Weights of a small transformer language model: 972M tokens.
Each number is 128 + 24 x the weight over its row's rms, rounded and kept within 0 to 255. Layers, rows and columns count from 0. Numbers have three digits each. The size before them is the row's rms in percent of the matrix's.

# layer 5 MLP down, 384x2304, rms 0.0166, rows 310-383, columns 1584-1727
099:128160139141117128151115121108167117101140133077114097135150117146112108134142174130151123176098095127118071113109135118089139096128144135102157125143119086158105131130121128115117134185147143104189127119157134086129083123123146117153080174151073119129163170154143109125139129151123120089126137185157129127112128090098119117127135138109141110156146117127131136107142109155126084127092128107129098119116119124086084092135182135158148
101:121123127120139157122076128092106125151133151137131136094136163074162129071169115130089113108109137150121151136147102141145114145161145102133149117116116162106104162111112139103090120108162119148082178130136122132156135135118090132102108141112147144111132127136159147121117143141115123156146156095129066161135082140120154112112131113127178107138142122144147084149083128163124141152116160111130095135121140145130119119109124077127088
102:092056120095122130139136145108137112163124122158148114160120154097142145133181161127112121112092142126137124171144094122123117126110108101130137103143147117071112118146135130143080176140140168165129071138111118131129165156093150134108134185175128132107153174176114142127102151094126145127153131122163102133109179146118154137115117121137183150137157079135127129150115137104106100136102076119111106110131137164125117143106148132142110
106:112116184163156143139124140113149129175093112147124158137125098120132127124170097180135101150141148145154103118128145141183106148176185137101111124130098115079138084075121177129135115155134163096145127113105090122133150152118090126130125159148137111138118198096115169102124133104127122121166164172135110139107155133139085134118107089103101107177173130104120115148138134092142131129143113194128103133174134081128118102096102119100097
101:121184090121102087114105121151127083132158129145144133107102120123132107133134147178115162134122142109105132101173131150152106115098121129110160126110119150176105102109137086149145107092121162107154143134096151134144184090134120153108106132121125138116086129165122115138149108118096088130113121092123122138146103174156117134100135126139081101120126097133141136115109157064091160127123142122122163123161177134161135160159114159116140
102:097150146167116101105121115083132134153133127124145141172122132143183148095138129150167122084143149148129102147104136099151141187119121154109159108083144150150139147173132068142132142110122136141114143128162077133137131133187114129130127129091114148122100087132110111174158153111143148129162130158132126129102124110098146155115097138116128096106125140129087150118135114123156147087105121139114138126146102118118114156087110125154103
098:112104109147116134174090102150099166148171111114157127067106143105134132099115140137140109107135107146157113159143169147169104111160152105129114105125151098150188141181129137118110159157158173151110114137162124139118131138141127141117157128167157090151117118117157127133172114129121178147106104082150140123121086111121154108098093122112115126144114123130093159146109109117110133123107131192058138164073177129142131154128135152122125
099:117117119144072137107112132139129077091126145081113156127145096165107172123096171123138119172136113097100143124127110120112138127112125119116139109126189148174137121160093162108142128198128145124137097102092116095097093130145133118162132108141140143163113134084145154129160137097151170189124115139074112070134077107116138105153163134099148152109099137132134151166139089162104124162119118137129102108137129122181132081152127146112136
102:161132108141126124150169121127144151131140140117109139128101115091133190101110157143132155120152105125110147142119142109118126107109130129137130191084148150136169123135097097179171060155119071155103145155126169087126112115084150147117106144168145170151114088121120160146134123109098143118085172156122120133141124138113120097145124099151156174157126166131119170130126116135148111164169097158159128146120152125105134131099144101121145
102:148150122107127082147121141163120137118084135109146094112127114137112170093160097124123133129119105158136106111116153170116109130121147124103106137153079151101170111109116094123109114116123115149123135129138133126123104105119098127121101108132138146138089132097154096144088120134151160123161148075116140146106125138133152180134155085117137134126167130118155129156115116135105103186107080092165122127152120107136119068114136117149143
099:139133103143060163137118126160161104129120109141145158115110103154118144123137174134171091074133123148132151116161123191155120171127134181076150147119100169109076129132124180138105146129121137105154143144128153105120172106153076106106095131153182153114177159121132138117137131197141138133171182123115162153133098130086136126113139125123131103090163129126122127133138145149114168144112136139136148088134124199108139138134126127135137
095:094160145168109150118152146138096135160120138111125107159101127079084114095144155111118150105145132136107114113105104149166146100117152083116102133104130113092123122098104102137125128134112118164127086153103134180102081100083146141105130129138143085126099146091164164161149107108118127133155126162154126106129139110100151111151129128149127123136124124124128140097138145144125081093160109144103081116125116125098175112102090118122102
102:144089095137132137086098123138108122195126111100127115085143132136076122121111088135120126123092126182170125153099118141131123118136103115181111105123131175159157105173096110127135146094151104138108115124107110114158128165129116132141153103127116107131098141092126121148153124112153126075179167150161137120172103135129136124160150141104139137167133133124133131095132166158140130110132151138111146129142150116092119117103154122130149
100:095118095126124128102111151098172141134130184151124153135128138114092120150137146121105185166165125126112122134063114120100132161157151138137138125143125149130124138115116130137127121107121166128142175105166083158130181136147134120132123054134126115131145157157143163133112151130128134123114190129116137129098119126158126165119115081100179130101178112124130150141158097125138115134141101133122153060121134124159167099130097103116146
098:134160113058144148109103129129134137134092099139125101107140120175094127160129141114155087131149140086157084130106145123137119108130134126100113145149126146106136094136214113157155143113092145185130113142090121173121137131132146128139145124140108094127140141152130130151156127121123155131137093096118156129127124162132101063132131136109086144171071141135116114137157134170102149134129150136138136114133143168172127115119114090101127
099:042114149100095100165120147166147158107097122138131102148115105129146139153154156116122142067155101141120134108131115115059097119124115129132115128154138110108184082155119102102146165141111128136099074148144126126132148098118128083159151082170086163098134130109160116142122172129141133120162166100152165134135080083101100083120153175122113165123142142073107113138134147112080085115141162083099164115172125140096123147159153109141107
099:089100118092118175130101170096098142105124134074121137151121117158152088092125121159065160130139132146138103128137152150124093156108111180105157120163090166097090119101162163164145130119144129143149119133141135167118126134125127118119124103187126110101103121131098110129110123126141163175105125066145118130149117096176120146162134145164130153138110132147115137096137170084109111148134137080145127105066129133152148150103147110137126
098:160121159128112131151126121128176116124142135139180115093103113105118109121093107162155100159111113126110151141156126110096067110093093112118144142098157087115121092103157126156093178138132139108136147144124137164128145148133142115124125108129129173144162136113118118136107146148130137169133117143093137107116086116118100094116132160118152122117109085129156126128125124104156117162133102123106130140121146080117127148137120106109094
099:146116167105109125153107139167127124118108186111116132137133109122150105117123174157136132154127125121112126119118174093087120145139126149156131118135164147111126116105104138112126090109121148124094113133116164118132108150138132141119125074109088125083153182147174117168151121111166101138144113124160109135121148163145136170163109138128150123124169126128107079131109131159107126122143122134135125088120135126156141116124108082162133
100:125128163163114125108095140115149180153149141125123121125113126144100100179156113120134124166106136121085139111140131093135127130164127097108131126138138102143086135164173096121089117176160133185159131124120160124098147131112126106099118106099132070151105128114069163152097122138108113119130119076110095142123147142115137119106138168137150114126068138147101157132170113133144127121128119092140130101121148077147121142110168122117099
098:117177153146084176131108178106120122136099140135091084137115130113123133142160147087168173116116189101141103126124120112132120098115129138195114118123140139151108155120154159129158158070127163129135132147110130118168144149135171134146100144099128199158159129138114167142161130130132143104133125115097128151143096162134110181130138142115126112124112137124186110179173098117155193147133119111141143143124149104159085092124113094083153
101:124127123120096132129098118152130091072147145157126115119107162173135112114117105108138172133140158142147154107130121115142154125147132129116114122127082154154089132128153159113155122160115141091118151138116155102133155141151139130125138157096110117116140136171137118153113157122105126101142132129159109145155095157111144148079153151127113113158145116123154115132130130157112155133096153121146107099101112140144156119117149123152147
105:128129127157098117085146135153147090169110151121136128114115101105115123106134101121138122179158090137071093115156137133138121162088140170098158143148163110121134159099101119112128111139129102140100120123120069135082135187125144123152175137107145108159115168158211108124102120087135157128086128143111101130102125162084086141098122114125102106151137139123146131106114140118093126095110114065124103144137072168130157142144122113138110
100:156093150110146126166090124118117150163107172103129105143136127137116092174112124155142124150080141169162139144089114136154180159088113129152117130132151135116149113127132114161150133137104102108121110080094121124129164128102098070106157121163152139136146124142163134112157135117117162130129176129134119124111112112150090110127091156098139123092128187134115073135105092113099133140106193087144124129125117142113144145145111099121131
099:126177140158142142146116113116157147117116107145138162141099176138163127173134140116139120089127077101112134131137105148134194151115148122173136146150119095125170115107120132124110144157111139112120090062111165096172140145155110101175127132159154133112132144110101102129108092083139124121189119186146109088149105148132111169121144182097114109124146126115146103134070184083101124103118137161125138146107124153131099185096113153068118
098:130128201136118139174139188108141097069042149108101159167116127117102099127148185138130147123129191108132129134136125138149090170130116116116128123108139138131151131135116127117086129117147158144145146131114135134121096121133110160166112115142079146135107162166143098093115102140131153113156135106140135131130113148145130140132146131144149155129085104140123108141117136136135101161092092137140126137150145135130125120159122161117130
099:130153096129122138110109114133114127127139132145118083140185124111108099102096110130112122140123115135126091150164141100150117125081143116133099150171136125146100170100129147148086124097118159134150116091092129113157093125119146111134136159105073139116100117144070113110087129144120160087113163117163135116157226113133110141092131111111161197134136104104115164128097125149173113130117132132146116109153120132146148111128086126113077
097:129143102154143172158138137090124091084086124115124154146160109124122151133147154131162137133084155143102117188163183111158126134151146087122141128139155138153146121149113142118137141132126125152110166098087128101136122125099106113132127150125093179125144139125093136144147151115110066172141095117168149120107132133127165114177124145143145140129126121099114156125155167075124152106152093127177096151130157123150168108171166126149131
098:096130125156054071109142088147131122125160140138142149102164112129103087140104156137179120102168096164141114129118150135101125148140132064120142131114155121160112145106090131142142117147137130153120152104084153119105125127162193109162123109105134181118102109086107094133129132191111137131183165140094148134128085066133084113112114137115120102141130096115139136135126149132131154102119155138138126139124141089108146158138109102088131
101:112105140148103113154146109121154137164143115125115129131126130122129169100128152117155092126102110149134108137132086121109174151151122108140129120125139123123160121136153106110148141109154159170110152106124136139148117129164169119151138163143133177135183095117115148129156111146130149139158091142142170134159118112154185155123129115140119102128129160112108157094135160131132103075113152124145145111144090146141138152149175133134142
105:133127113113136116146105148115155172119159104101154070140134114109104140136132127122149155150130111141118105141100140112123111121103125106133109163086144139153125136105109129142140119110117131164093191156170162120144100144175112120154107148126155131143144146115146123138108123146115123097162108098154094122131123160114152113144084133133127075109105123152128139128100139169141094117117122175113119147113085149113094100143173134147112
101:120132144111107121163097155174136160107099076169139155106126132134140123081121121135117136131128114160123102105134112119135129157149140169145110130082135117151125127154149117126127133118120135130113114166157193126121130097102142132083140134124135145161134136146133115122157176118151113152137101145103104079124118135149147145097113149134101125123120133146134134122136135165097164109136084084108114143088131170145107147143139146129103
100:149139128111173104085093116130129130131132085153110144135118161121110104103143111164141107169139060093101173133116145126144145157134140162105116116156108145119097146134113125098100127166132089112164093132136142108105108123144149143117138122139139119089144093151150134124149113158134118158139117138131093172086096113085157196093146127127166100114130135086133122137098137129120098096159128110090126151155128162135118152095141139140110
099:126131125158130152147111138084120133135170132143126095126114162165103108116113129135107138126102077091098099128134152154167139162121099163186137125133101148146115121091124117119130141138107107074169123120127067110128107110142126108114116145168084134118072162135131162159130118115135139099117125140122117108141162125146126136106134127115091153101160148109144138145144113093080102163112145182152142142170115156124082133112144124132166
099:108124138148147131125119118134137136128178115115142124151114122135125118098139105087141166107153159128110083132143133140126137092128113097128116123123106148109118125094160128145133163185090116126117144153111108130109135131136131131155159114181137140136093145131144121091109154107162148155116139107077117114116139116148101101128122120083143099149101100146129123124175105136081107158141167164130163145141127119139119147121126103135128
100:098165141168123145135104136116136134098092091110094110158128152124053090120130149130109108128117127132133089114136113129084144180124128162076101108141115122114173104143097142112152117105129100097112125095118104133154072090134143106106149115166118155093170166120151160065157125136166079107057130137117129141161147080086153135126133160153130111148157124128134139111169133137117156139191147109139102106128080139129086136152165071127126
096:145107134143104105156123128145133141136109106142089132133146166141134121141154095162124140119135150140154151121105108135100141080150120099168106110141109126126117114108140138135095114094131170152119171128132131139108175149107140100119145110120146111112091128123157102146135141104117168141132136100164126123133123159148144160139123150142153133125129127163095135119122116107149121137120177131119093127095113116133071126179126163064111
098:110125110114118122125140105064134161111126098144143151104132156104099109108103118137087131141093129168157122101147145173117145108109126156135160136123132130164150129116078099138128174097100145111117132153064163138130106123142135153154132149141116122188148072124150138125126135128115088135120166133140111163141137138108134073141138156138129109168131088154158128086130083131158130142120132094116141148111150122146157140114128098130107
099:159182147129138067148132186141147135164126105140152155133141087131115152099144155084160105136157124113149106091128141159143135113124077139147104088125126158137129099145098127088168084122176125115097155120141119155171192156149132085138121114132131140135103132096160134097127122161142119092122136132112124133122127121125117118136166086122137094168095114157116175152124121152107113145126129097159165172131137119133121097112142128149138
099:143128115162125091126137128127085155158133156081150113120119115122127091106131155134112110104135156172126141114143175122103160131096108118089128147159112098142118110131183104111097119130144135140136161081177140126140132102135135113178111054138121120184145134132134147155101127114115158114142151150105126115107115153158097190123124095155115155103134147137093120086127128119155152097109148147119090175120113146153144104123148114124114
104:143100090123113110144113153161110121164100089113132154107106135129125111108136167129146185131144136136159081125164084166109128099088122126151109148154183136084172171127115139121123078132167121093137101132137152147103139151075169122126153127131088159106120125134153092088089127123146156151122118129149116143099157130147132156173110092150121103115108152133123115147124140157143120171118131107142134103114112179142170130107116113120165
101:132140110152087145083062137132153126163124125104103149115126131139150127119112139101134149156100138137114095119141107115118113148128101148111125153120086099070180099099157137164134116115133102098135154138154134102085133072157124099095118134157118150164120092112144092131174123168094101118122092187119134081144158129076118137139124104127103155136141189095168119113090113121136114156105106156154122133155114160091125111136130115152114
102:108122142175150126122114058131109155159116086085117190174108170103093115153115108136143157126116141157110101118138161092140109145143115133137108152104113131073124086149105153148156132186101157134130108114099128125139110185139129157128126146112094117173132111137135084131135132091160140127150140134179126134111145109148139133160124135137117136108099155092135105091123151145092178138152112141062153093130126108137133178113138148096097
102:117130110129115108146106128184153142134115142102106118179168138107096080117142139135127120175102122098143122131126123142112129155128150117147131139127146126107168144175107075140128120119146110113133109105146110151124142085171135157171107134152138087148126113153117121093125084111129152177140132120133111103135111163163106131144133098154140154106118111076144103155153127086114133154091092104196143132158146133117191133107116096161138
101:087129126139144158135114105093155147187082138111119184132128135120142113146124148128146159102157119119147166114115116172104091158107131142119123175174103098112159109158104102136157160163144118128132102118112139118124105143121113077142131145112141131151111117142138131196156147147122127117140102134125118181123111184143080116117151127117097149138132145127124154078127120103162152143138136130166121100147129109142140139128122151100159
097:114098138100144087154096157113141121167115152134096177106079153140114064133141115113109143130102172149110108153137129146141128128168120100132121112127114127154115128076179142150175121119098112105124169124160091162147145152123114129134159113112138154131130158137150078120137114131137141141133146097098130142150088063148130148069136161124066111112134125135133127107177140125090124122139124114120140161130141101144071146109110135105170
101:117072148086155111142124167135094135156123076101185162120089119092113146117128119175162086132148149148104117126093145121164137146092141116136137104108129119110096130098148143142133164147122146127137142177144109131120139113122155125151159124166140168083170142125105148117110123096109089101132136167185111174102159173098122116100130053139182110139093125159085161140139164131143161138122135151099124148105130149101114128161080121102124
098:113126149133129131141099136135128183158147081088159091158134143152156152123161101127118121153148130143114126138109166144098117126144166118118147098144114125075154126112185123119158106128143138081126185136103136139147101120169166163093127130116129098151169133137109135125127122116103128126122124096107157102114116169125157136133168111108111138106148139154145128131124106130113102144081131131150159117125138145103157101111114105158108
103:182160167174148147182144141106091036145134159177120134137127131158119122139126114104170163137116159109149126129142172145112164104153139138101147114128134116108132121139144138129124119147122112101111067167153140102073116132101135146120089135128133099121129137176132121117101089106113120110140148119162191106141089117107135096096112148154162137146096117154163115113104105121091153126162095128123125143147094161140148130133151105131131
098:165084127139116147127106149102128129124134135080146149156127196126130088110127082106098158110132076108126139082078113100114155141125161148123150155123103154105110122136145118111173151098120129146141121144100120101158094117111139134172113165101122151094143115116157127146115114111130128102103113118166132152134122152124105133145131127110122132147129128132110058130162154104131096143120164128148105120133106144094132097128098107125149
102:143209136077140129131116129149111150109089133112120112098107088153120121122115098145168154166157135111097103152119189118150120105114132099155132088091122117140118118091122090142069119174141098113102095098127106082155129094140119103124145125130115086155127098143168147101163097082116119163076069124109127131085151146108105100119110135169101125151171180123173120124095120149165124132140108141146153135124129107110113171111139140077090
100:156137113151124116127144083086118123103119094150181104147114170147148148114162127152133128124140140145115104114083152113132119152100124092136163106118116113173109132151119136129103089141102153151133125083188140116123142112135117116112083157097140201107105132136118117118169144172152068105085107144130142125102130137131093087081156094166145121138145151140139091168150167118120128101152129118142092172176117140112162185181099169147154
100:164168123083096103143135146140125116142131141118129168159131127063152072112120121122134113152114119119154146129098118156131154175116092119155129140115109118098149102118127123119096127119119122145132160151109107135158104125123147162136145128115154087154152105097129141155143129116114180090163174100159131138129138113138149145082142147115110128112117135157117093131138120108127130145146175110121126127101109119204161140141098105117153
104:125115095105186185112117146105110127157112138147153122156094112122125138177107085140139119098048142108118135117161128142101107097132138117166132114089154149100097110123151119152114072124108158150078120144132148156153149171137103137117082158180141149124150105134113100097153145127131126135186158113154164132085165091171117114118086138136151101131131119115082120120105146168087154115147176138061130135128120119139122090101139106094158
099:093106140136127093130122131170149121123158142103132097122100109133149138076117166155130086119127127165161093124117119147155137119138122142119129161101115156114163130154131129124089192105111153162140136117115126157142108136107079153155107118132167102123166123058105153096110097131177118126168089132100137083128156126160040146103101130138100118195157136091117111115121157146126144150117100131113137162097112153166164161120133154080114
101:147117151087093163110110092126131114127122127142125120113114140136129127141118110099137113159105147115151109137140105113170093117146083156093143139143113146079201132161130137097136155149110139137131144096163108124151145136114090112137143126134174089113149137161163106103121128141164138137086157115106095131167086121132132137149143124124076169099123164107114159145124145146101105129132137132200105132143101144151151100128131117141170
103:124123101134125118131103104132110102113111110176098153141126135117102114132146077144168135099137124127133129160111105116127180146141123071160146124127122113153152177159127178191117189159189164112138083132168146144112150111143100105116129131140086124144105111096107138113130129170146127144124131153103113107152128038134162148121098137140115130117105151107155139110099126161132116089129105124139124134115129111106131137116092114176133
100:112100148138122096122135110139113102148134150133118135123131086108114195122140066146121126144149155140146109132142113151158097068125124094099170099100115112123137113112157135089144139145135120107109141108169171138157107140102113134172154144167117118126113150137129141178095112174130113118137120129153136147095142146124121126111105114130131082103147159104156156132114099196122104089112124136169124134132163164147149103121170106128174
098:132130116126144095126137094164166120127152136082120163133131150139096134166095147151117150110095138149151100120121115109175123130122152176112113087104159105121104166084121143139158104160135135155129125113130092128095134152115106139073129127146133099163120138153120151143133157106101135119132147100129127129161112190107094175139113085133113100081117119128180133121090106103102130129116105091104122120117128123122087104136129127122121
099:119154148124141118123135101166116160148154092083120147117102102148119170139169147172148139108106116113130142154124104144125125123158122106162108145129108104171169141150130096143131138169149123170144149107127148099154122169142139098122154117112097128148115111133067154118112112119174153099101136135133146096145135086093125194142141082129128131128118161117122074102124118160159138090131126158129164114131097107150139099119114094155087
101:129121110108163134139131089141106122110104132130137113111139101120122138143113121121104149097139102126120137124168124122164102147163131110146147098107087133118085118117091150153101152117114151088134140106121180082189074151141114093114123116145128088128119090149092115126090073157107107080156137090143145112165139086125150084163108086120131163115144145116122146122061113069136118095138131117135122151120097114103115143122098144124125
100:139116136110110148180126143158115103091118094130118141100110190172117130112105115125168116116114137114123152132099134122151151105106127115143161145113142152119135161132134122102093140145135107146172142127110115088108201079128134140071132139116113153142147168135163117153129163106127083138087145125161126100177120137129163161084110125117136166082153124112169147138162138126122111124115105132114120142143117125145122106064104132129135
103:134102097165092133117135114131094124153108109120149149071134086110130107132153117106172139142135121165145151148106156129165092141112135156109122145116120108114120153158103168055122125140159115112106129118114120142109140156105092110134137145099093159134137123136145153104112129169156154152112146167103151095110096123108138125133132093090138130115103132105095113132114134134105128108138107116087147113143112143126102121161158074161148
096:172105128144128083082116095147114099121137104112156151113137085114122127139143093103125149131137188132163113115145115112123054128121116127127105110129109107134117094128144124152116087116143135165107133124146148104132134127150190126126122163182176122145097119131104125146126087139137117097103137136124156131106110105138114165126101125119106131128143150124104113137136091155127121084121096185087104132092141136136126097136143126168114
098:127158127155112133140080159156140109146123114150159102081128104114105127162111099102142184186159092105174114122111128132135120121125084136132134123134147116123133092124150138116138106114137098158137097104183099176105132138184094100139123103138162158119122155085159118162123098157166129135104159087157103102160106109089105145133139131138096129100091161149131127102129118146160127125160136088119132101143126154165114147131095073129130
097:118142116149115134137117146159134165108150157121114125113150160118102154164134134108125175127148135152096123113125144143112109141118089144116123110149110128152158143141146135167110139132136099147132114169151122149127129107110138141154141114180104133095136102179122129160140079137126079132112125162138175105121185167087111112104099126143105139131140090115125145129158051148109114124120130148091144156105093115098101120141097104120163
097:179140113125106121179111136135109131108150136125150097150139122109129090104122152137071151139096100117125065153116160126150115117104122087164144118144126112131088149135135105139145141103139079089113149130103103115076142085098139135088171141130148121081096158140131129163129173124135124141117081107111126147124151159102133134132153129103144081132090124134128122154146147115143126119112138162126130159181141140151105074142116110138166
103:097100139121120142092118090054166168124145148169095136138118131143131145154145130127123119120169112152165121121148113098119109116117137105136112103166129161075113097129147141117117174113115135143104129154096128097131150103156119098183153122185115138139141088151088116076166118149088116131100177112185112155063161151143139113136121138130132113144125136139134130145127139135169161159117165166124137154167074107131145139153122061139118
100:123156137122103112142157137092134161094163139132113123139148137133076129111125147121097139128125124114141152118192131161129155111128119154127152139124130132111114131114115128134148185134175128141088146148099077123135141134146091107102119151107083108158114144110131152159111177151122100103112127098126165173180113104144154112126127173131110123120119122124114135162097107112144116111072159114134142116125141117118104154154103153121115
100:119121169060082094145126115151132116113115127110146105135122154083115119123130116090156105113095136083120129126102128097068140123121090116138131091181133168143142175109147122162121143095115146174123125131150146061172111127128147143091108100089142125140130155135099130130133116071126173127154122127130103111126157162123125189101077175160111116155102139127132161128146111136129123115103120158127155127095131143135092105085077103188112
098:110116141089111110112144135120175193100111148133140096111100104163144159105106114129106122158119116142127080132081156107127138124146116074111089131103107151130133157111108140119113165116097121098112109096124179101106130151144115124111104149106121104144110117095089134161120136132066153099097132103146140103086112139179127126168080107140129112117115147153100199091114127136157139130134141113141118145149132136131117094159144155151116
099:160156138167172174118116149126162128160104133138086106109117135128151119139102151120121111144134101122141150128100131137164110179134169155146147120121144152120171118153078129141166145120131103122109164147139083139143133144053117116113194144113153125140115089116159127183118153104111161155112149114146099134103119138103175108133149076150132126118103127148133115131136071163117118180124133164121153106147085116155150119145136139136129
101:085112153092119151101119156108125114180119085123087144091167151134152159113115103096134079129086140177152117108171142113133129134129130104152151102172120090131138110144123150166153150132101122091120161136144142164137098103101090077105130058124137147107109174142118126118123115153128122078145129090169144106124132107101170156166136078176107110145118120124099114161134116135146112124107119159115146085117144128129106151123137134089119
097:104088094091097118154107104144152172160133118133115162151132123141145103145145100161135092136123124156170114099090116101138140123154122130117146119194078098146153148110141153123154133115126155077103140155161136091104119121189113094108158100128137130120113160141135120119111115175115107137110108174144094152152124140153116150103107088106177120151134122139147130119092114103132099135141096117144075146139165158110121134117082167204139